python train.py --d_model=96 --vocab_size=2048 --norm="layernorm" --rope_base=500000.0 --qk_norm=false --attn_scale=0.177 --init_std_o=0.0 --init_std_down=0.0 --decay_shape="linear" --final_lr_fraction=0.1
Each number is 500 + 40 x the weight over its row's rms, rounded and kept within 0 to 999. Layers, rows and columns count from 0. Numbers have three digits each. The size before them is the row's rms in percent of the matrix's.

# down: layer 5 MLP down (transposed), 384x96, rms 0.107, rows 267-335, columns 0-95
# up: layer 5 MLP up, 384x96, rms 0.131, rows 268-336, columns 0-95
down267 096:509476532506431497522530411508500609468475521567595508592537571442501476555473481470490475545535423524493531479522513478507463533498467544479530443501425480497437488507458491519575453490457583517490454533484507519447467537502526502499559489465465538516414505536492496533481471522539452472
up268 072:509499472445462444483567506473519438534480501452546488490524415509448441501508548527498519574538545446504539509545512462487487491510549599395461490501485494468468536498530576565543504464482474530516533470477451540552461565575490455525501412489507450530474485437472495552451494465488478544
down268 071:487478421443470517563509534483478571447522495532491461508584473478561531518532493477432467457489477548438453481489496526581523477504470481553528455465505486598519502454484497485476501485498541409514533508494455481423548426525502536532436575520529531518481515540551461465543572460498516437
up269 126:511506514491527480444527451482441486496467581545527613438505442519573462541512508458487527477565530505460493472544448518621474491468410470549485511455539494472446443563588475483519509519592480456461511551505487510489517509521531512513445499494498543479469478526470548466462532502480466534
down269 130:432520516482443523564492517507491509544470492469476469556449450512438478499503515506532466411497457401591493549479497511480465464527558549534517536562510459548534465494498455496445543553443507514509462508485469455545463499503529453427496489586468511566526554568575450529502487511506429517
up270 102:523549547489502521470499505444453540453516591504476523442521484508567506559462515528480481485510551501478585463509520522490456511407537534518485487429515502405569531468576463537496461495609455451499497548524470534552452510558509459549532510519492542435540489466512448488481488453442472473
down270 094:534427452558447461543512450554469537526469444435508506511577489487463475486509513501562478520427562494507494510473421411529520448518563534560537517466476409510458532496452487530535485511508506510518512565565511535498498474521554519398506436522483458490468478570508568495554470491484479513
up271 122:513519486546496497443548429479415526529420568520492571463522512582531495526482498465508510520511512540489541508500518455529560522547483432570505528443513450454527446572506463500505545491569500471495489494475444467496485532454519526491524418474515405398517475511460509408541489528467509487
down271 125:484618574526428450503494494457495510427505440519489491420470545457475476443443580551505487512527499487593500497517498517555486521509466541436472540573523473477527520481523543479542524436573544488550512474516492496490457494447527569444545486432457490470500504512499532510485506520493546421
up272 107:553585502519469529470476466443530556461512517500455543512542445580485450550540492529490538427505502479518508481510530534580481495485581483507443481477514536443527467545568459502485536528537436402495481545421469515528531517499490509440490555487571466506514520439494462458441543417479487492
down272 100:439496489488465493552502533497372557515480456562493494528474549457541472459478463430558425527488487503478485560500466565556546406587583547470463479483550563536477476540443483551522492520553536490500497540515506460480529453505462465511462472513471460466494497539558476446501481497459485506
up273 120:479496555437516466519468551433455476511619526493485524479584430548546564483585502455506475524554488438481551471526493517467471524527448490564453499494436517577475528545540539471477519505556484543487542528508445478541468502514518470491518421483475524513494532490484472506460481532450421424
down273 117:535517543529541421496486457534575461478511570537540520475413490492533398549491525490500498565562473550395496470483450502518484477455550442515548450501493512525456486482515497519508473508420555529455514513612534553472498494496528465545511474485564533479485478439485452530459502491480455545
up274 116:502463527512496395528465497460484475523459537530447513487504479538528536510534517504425544477482512487486491483478507611452534541445458437420509487512455540487547508472475555463491548493473490464486555534488516482498510559483573493478462430571591502408528472508525548478555601484478528473
down274 130:520527435509565424445483452537469439445546529454462519490442485529539443581539472469497486463487479472505522457539514412541477475515489449504535507514440473528572520554572562477466547498500486502526493544489435494464542498540513529473510455487521569508548525523489575559519534561477496404
up275 073:517546473456474444477593504507499476520584517525446501487516518461482517501483525473405427542484508498426553472570473485496485538543534475509456580539540567492410563505494531462546475496586556478532535496490499491543502501454445485542505443545487508461516506446464497519602477479461530468
down275 074:524413476450503542566500474530466540467470526418521477520433492533486562462556509529482490473463494508529467579457475551495496523546417491480483480495517480506532454446438487525499484494581451587502455513576488520472556475508545528477494611429525499487491493496527503517469465486489613518
up276 114:526505424497541447468489509448494496530538530559486526499488487528576452539492512471520524475543478463524578542603502530496477470481512494443502541431516473439531464450479455576524524490551502477477534575471507533519478581415474460511497492491579506424535480460437448503563520480420526491
down276 102:527519481489524482466408527530512497515471556578473467473521570467529499455551550430509560512442471479570517448489492489454436543506543517460495482493560505514498480580506510487488543540485508501537423505468522515509441520467495515484447495439592451536548441517569466552508516379477496523
up277 080:457429525518496444468605478512582513532468480486477481501508485597462467556540508523510521492495492432512484487458575527491476512521536461545544518493452522464573492468517511494480528466506493432542542541455507494510512490417492561461495501567468563515546473477421456453507565528459469396
down277 086:419485446554553498469454536528503468471540531533486448551458464472487557448503514510457537496424536482505424563487507517475514455527486505542444532444517560500518435498541588437534490556486500513502468475503530542502562457524485480549487509445484499494448554540527489474487514574524631457
up278 110:468526445506513460502482521445509556603540508512432537494526493511486542532599557473481507534504543536493488545516527506495491480463534471452429560384540511448533401507526536496486505511511500546531550499416482429532436509493524457526465487588486495448487502482522448496521523496542538442
down278 110:486502558569464474536502475500490501441562526388495534510444509512522443466517491529515485486541468547481516468491511515461488599437519528550596444558546483471463482477517459521484452473477536478420483502510530555469458556513533503518433473495577529503552507473477511431542511561536453575
up279 096:522509489485548480499391465473528482507516535545485540450513451497581461549552541496526525553484537527457467459483423523544571488497561427501481489426505478475579483539522496511446539500545487483472488451510391550494506494549481508547428438507521458465448529518523559459474535534472507437
down279 099:547527577472461532426485531493527469471500454480457533434448582509520463504486550489547546515453513462492538515505445508500475470434578493517485480583508526540430517423520475569528512511519489517567512503483505542526529450438527410513458469511452550514567503554496435510422457502503472544
up280 071:550510469525504546544482536475495533418538497586450575384564503524464474473523468502548482529494459571490507505496540501538468479476471463558460509479534479506562434529441499460529507484458425481482553531524478480509475550538486486574494487573524451453522440531459525498533531478399529523
down280 079:534537522570537496418492467511566445482492510473541412512412474450492459438486480538603488464482499516430544499481504481464460470513472575503565505491469498518487526472508480475555467528472508581521473498480488519552461480545537501518508502436469437501453567524537526482529448522568558584
up281 098:465472502481483526437556491507503506499511512494521546466475482463527475490526506478482526508522429424507564476543473483515619498507513472500527478527547475578495429530477435422532508500458537482462563539459512505551580570545562550450515417476586493504535520453458470480560479491430491546
down281 100:490497487502501551503524533549609520491542465459461445567516530484474565509576538514455446546575550450493491514430514483508509465484560564466490461545502480449488458436467515480483547490490441455550490491489548416515428488576528448570470486455464536469509482457549478480540464546515466499
up282 116:471487423445484468464441582521457562536507511520476559443563486603489476479513520444497515526481465421479525465536485498493545479528484478530519454495497512492501469499522477517464521472524529480519498555502492468447642505473541503412506446434593492552540484512467529482569503525535483468
down282 116:510494529469470461525523543519541496561452497459513459541528468530451430532498499550517489537499467512509478515443531438433515518439493477537428508530521472543427487448446542583491480513535510422485480544552539460455578528529524433512537486535494462549498621568491427487488475499549456496
up283 096:575475501435487460466445471478448523511482566574498516436489513580502468519464505475485547529474509507447504499508451482545486468465427435561484465483482471447550535511514486549520548481559492473466486546530401566491496515566539557486538415479572559479484485495495484489541521548436457445
down283 098:487573499497541456469555560485454468444498467533472504483452505534557398490494518569556488459483520510498542439478510497498442463540541536510440605530433491464478519481503479582431476498477496533454463516533440563529461508577493485568536545476428514498463485501527489551428497497518527485
up284 112:544500473479507508505445458525549486476607567557522569474511447498551547496534535496529539459495466487509485432519536556513523522552469508458434440444570468460525517573493425461508514492460509447464521499533401428555505510503537551507470518510453466463498401505511500461484517494497441534
down284 116:509489496496566532483476561494595490499504564556498525455481483423533565459585537578478504530479482489578511438468526534482515503446521499505492468483532602424414463507480550485552438507506477420519467483411507473493518550483449496484471496491469476523519495528577513479496523461476467461
up285 111:581469510450474465523443499469471474443606522540534501447512476502523506480573551542474486497526560487501567465470528462434563501449488504466502507441523464473557449564458508459441569482530482541484598485506485518493524516522542537471530457536562508468430419503519516521496532536446462544
down285 110:536508519558480511594500492468547385450532462481477542504569488503504503522453477546431489562472447548469508518507529509496452530427554431510519465562471527531457526549526532514462487462363539552480456478516502549494507429524467490530485478529491450548494458553513485518542535499516546499
up286 081:518458477540447458571417528426473461478507523490499582492533489539482435584524504575489534462450505523522526491484548577508488515473495456461505459441490524462547484476496564509471568459464431514477502612557479466501513490523552542511465510500538504481524417483503461478398518506524486476
down286 085:506502466529566493494490504493475561453416484565513468457438488485456531451498520444534489518509538512549488490477439450509552434531516559554486541450565555530481495561492429433525502569525501508529452467437565491469497537541431533533506522436501476444415528536558543538499447533501472517
up287 090:511474508471450459444497516500490514468577553527488503513474526510612440597450457478475505498504506472396517493562509551505473502506423471493491436485503495521527462517522524582515571516525460487441497525458470509514544555543644506518509474483507544473495477469501470422478558493526503496
down287 081:515488475529481530538512482496498525527501506532552528554523525442456474423519548476548552457412522537595421477465508414494552474496559523455482556513539490463480533458468465501501514506438520512573504479486543400501454556496469470495527512450481527524462489528564500620464463479514469461
up288 133:505453424489488470499538445471499545563506496605433488496477407530577449506554505401483510483521528532448500501544506529474544492442529467470458524456541499471542483524551525529531602484598476486470537547479503463542485515505484502447499449546560511470469499531440478477536532500462486543
down288 134:515507433494520523407487495449555461474439457563442496501475502525525555444444528515526551497476514467547425460521448564484371484547545552497491522512501486461531522474565544481592499530502516470551536464467489481569537540481532484458521500548530485487532428479476466581512492475507530493
up289 099:488432480494503480439506521484436504488485445535493540504582496547523527539537540506474449494538530505481522506588528490487492583496550483466523552463513565511495511430423516477477496558484474431505480540504459532491448531453509469476430501538511460418565473416404518577505540524526498436
down289 103:574507493562514560536542411421547559431463523506509420476476506485547523516495518422470548470508434519545527542453494535517521504511478504464518525600464495492512494555543506383485492410526516503521468469440534504475470511559447524500533559518473477465469491481545464490497511496554545477
up290 082:516599476511504456512570545490521488464511539488441501538579511527454517560474546503496474484508517412446566433509617536476459467493527427463561479490492497516560501525531534504450530521487514485447474528397479467552533522429460510540482524543493483505580470481488472507498437473533496519
down290 072:447494454406496505404504475523542531512508508501552480484450502491501488418523483515381445542528481545611452522532473553464519512537510538464494575505512538497462490521454507474540522486522537535576531459515535497430490514531542477532467505481551470529572495531540504485519454509410462462
up291 098:510474436502473522506488514461470509476485461517485555480513532552508520576537494406485552454500488432550523497490485465486563473568516562494520510503457441421499416468447511453426514506512450520489520475490477496448561545427489555446517482532504485537575482542465531556474606503444454472
down291 092:502519483513511558482508445504519514503444529453486455517463600465478502514603464492517526569481482569558478560521421531447462571446528550525458504485491488448535450516475504504549529492532511516500477462494490500457558495434572504495526487564452476575527485506444521442519428474489425434
up292 109:526529489471505515448553445412533592507499452547494481513489460515533466472545482464379525475534445498492582511578478487497565482452518534402463456513512503479538511489554456521518520506520524479496496533482553521494429558487512462445477530499474514441556505494443481498558545398496492494
down292 111:484566519510459480557521540449561562404521540462484511470536470523519511476525491544515542493480434437521397542472568549453428553500521555582516573567493515535457565505509418547474464526506521535534443472428510479464474475448500447493511479470495520490457512514531476484514533479527493483
up293 085:476431565558468493428515501505476524501452560543454465488465490530559446521531475482504525427519480507506514535512535463554578503580493451462539548507514534511499489545504530486463491485488502458456497564480487443505449559524522514435439435507515492452518483455541451523602473402466514415
down293 087:485525472436476483588484575441581534470446543424471488537515483501468573462492489544479450536475526489469453471520535531456495503471457469492511504495479535490499529526517534608595469516493506493531515466495502565519515449524497428548575503497406443554483457556525529484424526483485502472
up294 084:494435536518486429501491558502444475426558533495426580462518526507526498491553493491468474542576467475507523480513544505527490500495487472537538555548515522513510566481475531480430529496476478528481574532532529431479428575481488421508470423511520508374514510457445561511533543487500521478
down294 084:528535527551559511497456474462496542486523479443517434502463513514513468406528482475530499522440505507640460590434483444578495513509452497504492400482507513486513518507486530518472466528562450574509460506560430512437501495497463524555522528469491513475513483423526549515492567509513481464
up295 108:571487508471461436480498478538549469510558497540479491503516465503523437465493597534459554508480440504575541430469538508490517514487507485448468512421465504536545493473563444456458560511529499506541533468506491513508517436532573519444466454536579508499628436480445501520528499453470502481
down295 105:469491519511416523508465428520490494453529513509519489570512504468509588565407466504496588525471542508506494479473546596523487483479495486472439514463466530488571461487522485468537416434510486529603473450551508535474518536524514483444504498488584519488502447436513521563486449534536473485
up296 095:547539490541516506498443518425497475480495507545428514533513456527538544547506492440491516444503541469551524449455513524475470519493533471545524504467523504423475532453520546466491612487593490458384530460571507455457417533485501446527493524505535522505480513476430507548519477454521504422
down296 092:462530579468486488446532537498490499433545500479559463477571500517517492556480496491485543515498490583495473577489467500455506490394508482515518431468515461574501515480480479527477469472459536480489550524487592546511543528526480494509453500533488414549528454568471436481528433529505517384
up297 072:546572487508444541534498520496450523407488500522483531457655516450478540491448486537409505500511484467455588460493551518577472553537563547487527506529464459564419531494469539495485504479531478527455529504510470491496536519515492508503493530513504433487525496466515402479505448515491518534
down297 081:490464533457594482460458502531494497556456464553534418508393497476447505453492559488557430539491497512542428550507520475461500445487567492515480491465483520489474505539495489427559500509504456525546458506549489490481476557499520504473499507357507536507485530557520501541485541539494579463
up298 079:492522510524463464443474475454482555522529477534475476547580535515468493472469545385492429516530467529477513403511472474506465483511563446455418503536522574472506471505523516539468475534533519485498438503461478512500518536572506562516459433537522474508577494494537488510599459443537509431
down298 078:499446494501484513519535491437470517493532510517534495462473451419508534499503468571470520563509518484464402563525555598482552538464432528529556476522416408568500496491464513465522507491512538540523570514501480496474472510473480522492463583423471522528500541517473418473434560458497504498
up299 077:449546476532460508465454560522482581531464536510562507500517517445480483549536511483426555439514439478491491437481525507556569487486550477427490490544473452570537496547583471536464509499519528493465524531480419472464479464429502510546424490491486424557455513520560445535485522464461466515
down299 076:516487512497495563509492542514542515531499519422478475564452485513441505425467474531509438494512513485471500490511526459545423507501530514500488578448487506504493471541508566510579461532494560537526494445541538582473574439465507459539527513367513460519426499486552577499523485439445490492
up300 096:460472488491450514514541523457491478505549465466435575464526600472503547476569510443490565447484474452449489476457615519518565518539465465505517501526547412558577479518514521534504524557501470512462578488469528465489554492529589531457441465496497494472509524499494551439478481489515513514
down300 092:454541458490479470493478455448501510543437572611471460509508477453549532481479486525531439482436517490480506569506422515475505514599491551513489483465511474433488523558471498528528457539515535504551360522507505501515444487524514582547547504484467429543536486559475486534472521482488511496
up301 092:494421442507522487534435479499499476451474597571537567489608490552471545520454540491514572531499427451489525485458473496497484511507509515569477457410480506441487505438458509516493510443509472489460483509489412497537493570507511504461518461519571537500545460489520420475510489544523530448
down301 081:477552486461518522416544535518510523485561486553538463440407443425491503437526467532482477524533490447521519547455558484559503424463437440475519528471492517476506548499471523513514562508502511538546451440558525527529496489506546515533415540419494474549448506508489565508431525451548517515
up302 103:434492490518472381469533505477518475526563465466453553499540402490486576566594532488502467474523562471521487500442490522558458604534497477479485498521510474486514546572490516428464549564535506483455497527479470500528524507533504501465466527491485513500533508467514461511451530411531438447
down302 104:475501496496521503485536437521452417528476493475458453476490526430531451485481488475552537577521465501554498554493554488515404503485506500459540526544494548478542440466483531474503474478517419541506448582469430486508472475529495593543511514547548509509575506407477447520474555515568535544
up303 113:565447437485493551485509465467436623500488503588492568414537499524544515501542448434501550487489535506521467474506524461463539497444498472540472552419528426460550476546493517503469573480582503508478551555531470519483485547465505502498507463497531480476479487492511510468585516519432474471
down303 119:458549548509477504488508523483474478516546479549515480452507558448478418450493460509504611455472446498446514516524514552480498498563488500521502491530407493475527565528475503507532486489472486506511561581465437397543482530445569596509451508528507542494549449552510508519426478490539465470
up304 100:483516453481461460533479605479461474478563486458508541478525530537486558500571517496433495435543471482471497447521534500499536562558523527531517485547520434542461520487492474396487502520502585469473581510524488417479445490482503432433475462446489474478473519535524465556589505476522464516
down304 106:488504511552509518518528488434434493418518535440462430538463541492497513549525471571497472504490544509521521513583437498513445513509592472497549504532487423530491448501508573575563496439470447495487464547538484491558467492522483496539432419520557498509534464514513464455455534565478554471
up305 105:509519473463466456516601525456502476449519492499489548507491451502571461526556558507510475444629515533515502446574571581501457573535452509575468472466485515464540511497441458432477524570521482483466502474445458480540488485525496519466521512461436561451500462437485501481493489483493491529
down305 104:568536508518492485505537512481567469454588490490510536527510523466489538434512477557453550454459541495526476490535553447565497447471576501561573433445502488481475529511534520428512460504520414553458537512567534472417453522463480447530551448459523478463495505462507478521444543542521527459
up306 094:489510449502478517482531486477415503550465544492475508435537505564526502486499472470485490475536562481543498453501444486532497549495511546570429542554512535469557551462511488451485431541601503482471490482536459501499413518520519501537531439554485509525525535457491554518574547451388490423
down306 096:578490541407461440441536491587511497498518489478503558419485478474515451456509496470475442505549412547504548511481482499534549460518597497506530378430533440582518474512535481465490503508476531517500530502490495517480511503499530521498532568488450491469417531526520489534475513551540510462
up307 084:420477458488440426483513523456562501575584444473512573487485451507497482544451494495538540480475524494498502528516517537471489499520496560464422511546499576433535482544520482547500530518534507415484461503481506478513541549510525486455504427482570469440482538540420453396516532520537488490
down307 080:510527431517535453434517532492486526506474494541552397530512498451567458470501510530541440549495490494538516534409498492486467459463499539582504552481533459481497574464487532475526447530518484473554572459545504443499480448482496492477581537496437437556478499540491539567483497506506573420
up308 095:593496513457484499476517404457469542475544526496460476478505500491532490493518503467526520520500579530497507493523524487441456579548534538518469488474472462447482508549497415517487606491574491498534479456515458492527473549554473547565469384480525506475547465505437523489537571511417486467
down308 084:425557512511532500468527440542503468473506411482514458503510529488504521431490526502560493604511557508534495514495561549505481466553414550541455518510515506508516492447589566411470536474540503448460502471444530500486511512438511569472537527467506503500489522496536490468506469538429396460
up309 103:511409418467533575516515507416504510511527520543515532545519413498483482504518459404485517514514403473475547448553571488524468500485506489461515520440530507518513476541494452488463568539457579533494481520517489476458589505467469518461507504571533473500527480463519446562550490457430500476
down309 095:507524481501445496505515531513514440452542528510501467554404492508467516453457519469516442521483601496450478516610529501571489402439518486478540542499497481462486489518528587468489554440526570499512530504523474508469507478456467519464571507492474548569566425445543501433504497503514478520
up310 113:538502453456497435471468512455491558520500505568456497507475425439565514480579515536483496467532522499505490503496553537520535461487576537439440475492537518477460492574589473465500535530565501461494499523458508459565528531520563542469468445582486460400490487534489470452519537427462473515
down310 127:476421469508470476523499526490578474525470434537458553525586498466528597597511455519476496518544523500541535492498511533466494504564497464525488474497552527418561483433563539495420476503470410488544482446498454540533463525470562468417481493484511527495531448456523466502489497560494492526
up311 090:603552496467522396479457416458402502493455549602447486492477545516503529493471550469475520483517572494502502479445457527480471501556422498489459461457491488430510504522496491525475519511536464462471504460524484503566515558520526506488504445522532524441572435528482527427523525478518485470
down311 093:385508502537523541463518546506531521475526493533475461480410472480474516531505549552505445526588461474454454436497496536519488413506588531522479602525516461558498503525493476515455476494521530492525519504535560459476445456459456419541493528454434488529454502516502447576511495488513531542
up312 097:488460454471479497460563547481505492559439491514475502499487501526573494519509539557464598525526474508518574525494513558499523538574558459478551504433454516526536498489454516465485514511471562448518542508479459555538492485457470469471494545543526482375501528393474410476509523511447497447
down312 094:462490498480510548462513462480474516448526519476526495514529531488534496604516507585523461554428502499596467532460523518459476530536572452548562536551483479603504527441508421500503502485447505521482509546502482517484464490486500504474478431490530400481496490515510396560458467442523549473
up313 110:492442518537510513547474472458482491450461497520441483497574513540530432498502527479484559449482499493551553477411494507523566542506504550500468482441479526516545474546508552484504558468490458504446534567461401462535469552453528484489463428546588487507575510473495415455474502477507496418
down313 112:516569565491535521448524498440547531533497456582493451456504555464464519506442538507456446468541504492517518510559503421538471484465540527503474483483604520524438496526488494392493466449515473502446486469519561454452460472447496448525528472577455557466506562500489549546463540502530528526
up314 124:528551518483509438480476512453464517564532550539514504509557531502530437508498497388521465521487491449428516466495590526502552505466422514440453565490516454551443487567575485504435542479508557521503525543479496455540496530465602495420489485503528488461501537461495534467508552493465494451
down314 112:466537560541530512497580543512464453573523460496451475518477495495387551499515478526473528541482490509505449562538537552459539525446558565470526515547478473483474506498465595480474528469507475501478491526431448519529483511422405515576475480413473492532448570552519504497463502484505489519
up315 099:486515527442496500509520521422506568530485467483513487402506490486499500521548453532411573441548547533538484469474519484599538554527569540430431526433549494514467477518514441485534470532514564446525536531522486420482487498461485512473427527583496499510512446453497511532554473494498532508
down315 091:550515471511448519492526483468528512580463486509487516511442534428482509511477452534527480508553556529556526503447490465582499492531636475510458573501488484479482514516486499449597469524548458470495498477550396451495514473474435514512536426483443467539521493533516481537455551452537446522
up316 105:494513421481517422433510361544501450490569526517472548492513483473500478553513549460545469477532496466505491499554542508569487554468432505506449453513508444474443480525530546522528495497611491440493537551486486561491563513484473514495509500453474510492478401501487503489577551501475517484
down316 096:494483553471466510448533527462509554508463491501465542510540507538496447477521503514481488552514586542493501441406511471449394510550485452467544549601460498533476517538562451594525504543395534504536502464503475500539546464487504502470530502480454442504568462560482494504508454463529458482
up317 109:476516505484507477445463495487478454499436494585454484515491516540545458545486474462480524491494501432494547498524469526468474512535465437465489520451445515499522520444539405524419549472568492524478510554586485550519513510556558487483459463509531504420590508468473520458505565511372506504
down317 092:508500509452460524515510515566483496477505545594488447536464542481472507519513488564474529529437526485451467497565573556508442409496474466461543456456499500460505492461563524506508461500516518413598490520489478467505536529518460437592555527459490471535478444432495555486493523427451498541
up318 081:467531461538465508514508495486506517567547432472475561476575463499489566549547594516491533532499479442480454469516587564490551488524508529512500505488458501502531533511559501484526539475551489569511484461465448452466535471415531459459432543533405450541551515473530420449485479518509457511
down318 085:524446496544483507448489518561487524448503526558513464521445519492460496461409472526532499473460523547437524587498525450583515474586492454417563521463467447475447537480521539494479487510480480465542489479543478461481515495470517507544608459474491494441521470529485529451456523550532603510
up319 086:535439463500526473430525444466442510462467535547438513501497539532524504536480503449489482500486479451479510478481449515506542445467561480540512460485481536504505487473441572526449530443502505494454521543517487543576535565492506563446511388489579523448540466459422503445465529452459571444
down319 087:531528499444496483477521523454438560465563525451470456499503492442509523510497503495474459501517517544493467443433525523533486492537558539534480552490481457501498527543553462486502533553570555500566566474514449434531411479605549501564486498472448420462467477542530435508463521407477495510
up320 093:582506443469521435457512450516517510514515516536454518510532506537493499463485482478425527495500505457492473483570517479484517486490515403471556471500469506525492486514464462474452518501500515511522501532497561501556563550512545581492502364519580502465616531469470547487587521469441513439
down320 087:455549459471500487431430570475480514525545510519567479431472376465468453515477516466467434519467578488455430476528512507507501475543505511498490498599432559516391521555507533503527538512496477461510492567524460441512469524482506541502500560513516484508527501490502468541510568555506497452
up321 110:513507367483510483468482460504441506570493467499471573490552441530517490555582523485500429416576454537480513509542527510533518439527489519475511478509566511526531483483566474441534572510578498516508449513447511429499568501520542445444462531469467471488514500510502479491459551441496511498
down321 109:473511563505468511548487541514432509470524510417449476483537499516502476463469515565509536546519457510534418507445472505455447528499500565538535462534477441499580563528473490511522479544454515481484571525509542564520494482449504520529444471495461560514491602377501479457517526453503424477
up322 099:504556538454452412501492417515471549567496550522466541525479470574501478536524544512482493518545506484518562456541524506485506550521531503503413498493505494418492507521549423471438528576555471435453458478500490499568461541555532464395488420489489506491523452478439520498518492537513511463
down322 117:517523581579486530492513507543521474515535533508458534545510512547461506480536525523461523562529501457409549549545506492487405507480584435483447567485546511486483454523470411483450506460451438493526410487462554501543476560485495494511515428459513496503566446518472455546507452524495487537
up323 112:498589533496495535482491498453417586538504539523489541504487540551623457497444501488535534462567521460507550463453494603474482484509465519506443499499509506473498460441475498504509513526437499418489488484499470542535540537524581517476472465458517537471470411443463517468506561478434515482
down323 104:552529521487476531479498473418569441495462521451483468478507524503470597541509478554464487532526502508462506554474480540523551429486524428528496621564532465517477486512469500545530543468502561479508518539467518520478484562464479452573486445474567431466466498499517435514422499530476446555
up324 085:514502474485444496513587469482514550535560487509512529427573476518511475500550519433550485531482513481516532436542515505541520531576528455533482535544484487525417587544500458441512557595472546463501520513412508468473461472467454493424437477540496421481486547465442533506521484505487520472
down324 089:466526519471482525501471471494453530432492530462527458529447558481474534534502454482544494545489540530562570523502476510451488468460526535502477484504514556482435394405514585546546472513574482482553543474463458453492462437514515470447521549507516474541502489513526500430606478487563561490
up325 089:508522471489526502424503441484433502538505486483555562487494468462527456514534528536488583465466503422461480489529517525544508489481510556422441500458590477528436475478569454536488549435456497571468554537447421452564519503474567495463464519518529540477489412466514488482472477550500521520
down325 076:528472435464563500496441522381495474507531571513476411482475415495518536551502448472467500545447605525522494504515488426478567508573439517469503530531556501494499485524489547443499507493557506578462486455497498455436513496548504489543570529524447499492537510496477494496554476528453470493
up326 083:476586474454493464527561523513471545585470483580456525516492527529488548490506512503401488488498553443447472500526472533498523539495420511466485488453479535430545429439508490512471494496590476405506510474458497513587560581434512475522496509507531460519527470537486536468553509473469532505
down326 080:464506524619518528453448489501427483505463514479536411502396450482455401466510517525522504483487589459462504495550535504460442444483598513533529566477506435542454561485472518526472461514504551573482536512495530520461516496512510520501504537497469512443484509488496551538435530521506483519
up327 104:446453476474502471494496440457523523510530435611464549491562490566435517509515499409493484539499521531492468515519457493482507538555495494511439548436532515511455494527455508474532582508564512455494550499545469483521503516528515562482477424473506464421517566532437493466459560580444538469
down327 106:487521464509549545527480526536396556451555513493520435502532441459444533455491581526475503602479461538498470475489529537480455444420474540417494512362543517462438532512514533496547510504528453497494533482534530483499472503538449460467538531528541497520526551491533506480526517558503504516
up328 112:524505445410501463512482516474498496536567577565544523490521369482502470497455497497489477522508529509410477452519504480506535552448471484505438419435607534449478468464506472520492483507521514442491506514511416513543574524552488547460504470478546508515494443446527437523504519526504469478
down328 095:488541529504547459496449471501536522469536564520520513538509551448496508478366485524428526502513535553492417597468517489557536466416426567509498538504490473526499574477475507497483496509502581499513527471437464478459429494544525531489534529469442499473496498574484531477514412498513512473
up329 099:471508457486518541469557494521554533473550479593505557467495404548481536509510559453569485479503495544521485398438478555553510529500516484559513534455504488481524448551481440362460483539511529477481536473526504495495449507436488473503482543488511468516525538438514511514577502493479442551
down329 097:479529565572532503476526507525547516475436479495461479547465484472544558516487441556461495545476578473442441501424484552476479436548600537588583489507522484517454472466484470490496441489487498456556489540496486468466492565483441477546476498542541486505501523451518465542463503434578505465
up330 073:538542507504462460528488484451453488511472472472410519517496532527479467496553485526418547440562470474464506493551505472453494497542520447527492490486515523526505548392449522503484472394516455434434535535537482491597509501525517496509437527488464557516543427505544457495547533451479549421
down330 079:516482457511584513469487513492555517492569535532542439463483504480553510471458502523552477518445464567548512530427484487531525458499465511563472493464466482484530478538425497478566415618519530504509470449490476448446512470499552495462473544399505440539499566520524553480494510448494508563
up331 095:436552524505468493488540500493486589560482586473442504498501517564488543480540579512455505525485552431493509479459500492476488523511507493443466577427469484418518488478529542496417502550491534511503476449467466446573507549407538466489474473603535548510577497520499502508479484471499501458
down331 097:519505561636546482439467554595534492501516473445518497524470504436446494434495491502487514568517556509526490512519481498423501519504503458552550478442446499544452531515532548471543486507499499481438496466464492464509477618511547489487501497440529565460483451476464463482518481577508480552
up332 089:477552490542465537551505497417475467532519534579513544481558487479448548457547494479409569529481518484485495516530479509440562550479459479511433492427513423383479527578589506507499490471523514540538516486484465459509505575432547523520501502590517496521516482510499473507482460502492516465
down332 096:509487514553483475524525392569535427492492459491487481560522571519447500494509503494470475536498457549472510537569491523497525475452532491502564415601522474494486490496514489582522419503486447436466424513443496556484517513483482466549485482520534479491576438556543477458465452570487511514
up333 110:468567499477525442529456585521491472514559561506562490447566478586507537563549525501471534457555542529484527449503479507502490550545492483492411524506447454513463539428553462452486512557485518440453515497452492440535475482489507471456468560526474477472486565494489419520552529482515491422
down333 125:502480501444561459458500554513486478489498520482500521515472502497512573420419504564513486482528495552404505516513524556514410470542533431456478474452535609442501453459514477480492481515539510533526537477558484571518454481542554564566451455484500522446508510524558493431531506527483523444
up334 095:519541520426523466488513476504522452502541468454455442495490530490574473521471527477484503484494463409532524492477552520533521512582520525447512463471515494460508422543466530542458511558556536436462511487485512501542513467517583525441479385520547527499564490465403467473564508472489481416
down334 087:436483520588524467524438492412525487460520506576447464510515569520503521485464483462506516588541542463482453481491481529503441507465512450462499522451416570485459483516488565560556490476516530514507514496523504523516418487529554495528568509526473507544478542469544565503446459456590475446
up335 093:529451428465500455456528466493516442515535475517536530460493435488543515554546508366543512512473449454459511492527508555519517532473525471516467467557461456435514496461545510526517514479555538546488523468457480554458506552461514560491507547536441502435526540493429511482500470563400478430
down335 082:483551441483531551455457500464473537522550459513478456494484521490507447559515401466565475500477477547529504494507542459581514461557520473507475450520496459479455578526516549479565492520556416510489486498540485407520486533522546531506536492436477515507488523416445448528499522514505621475
up336 122:500518427459500459489558455491482494544459524515441567492491450501565529581525497423452502500624480519492546491516484603513474515500551521493480516521483488515495487456523463509502471508569513474482476511481509479548533495507552437506474553501437482445497446529457459509471597377480471503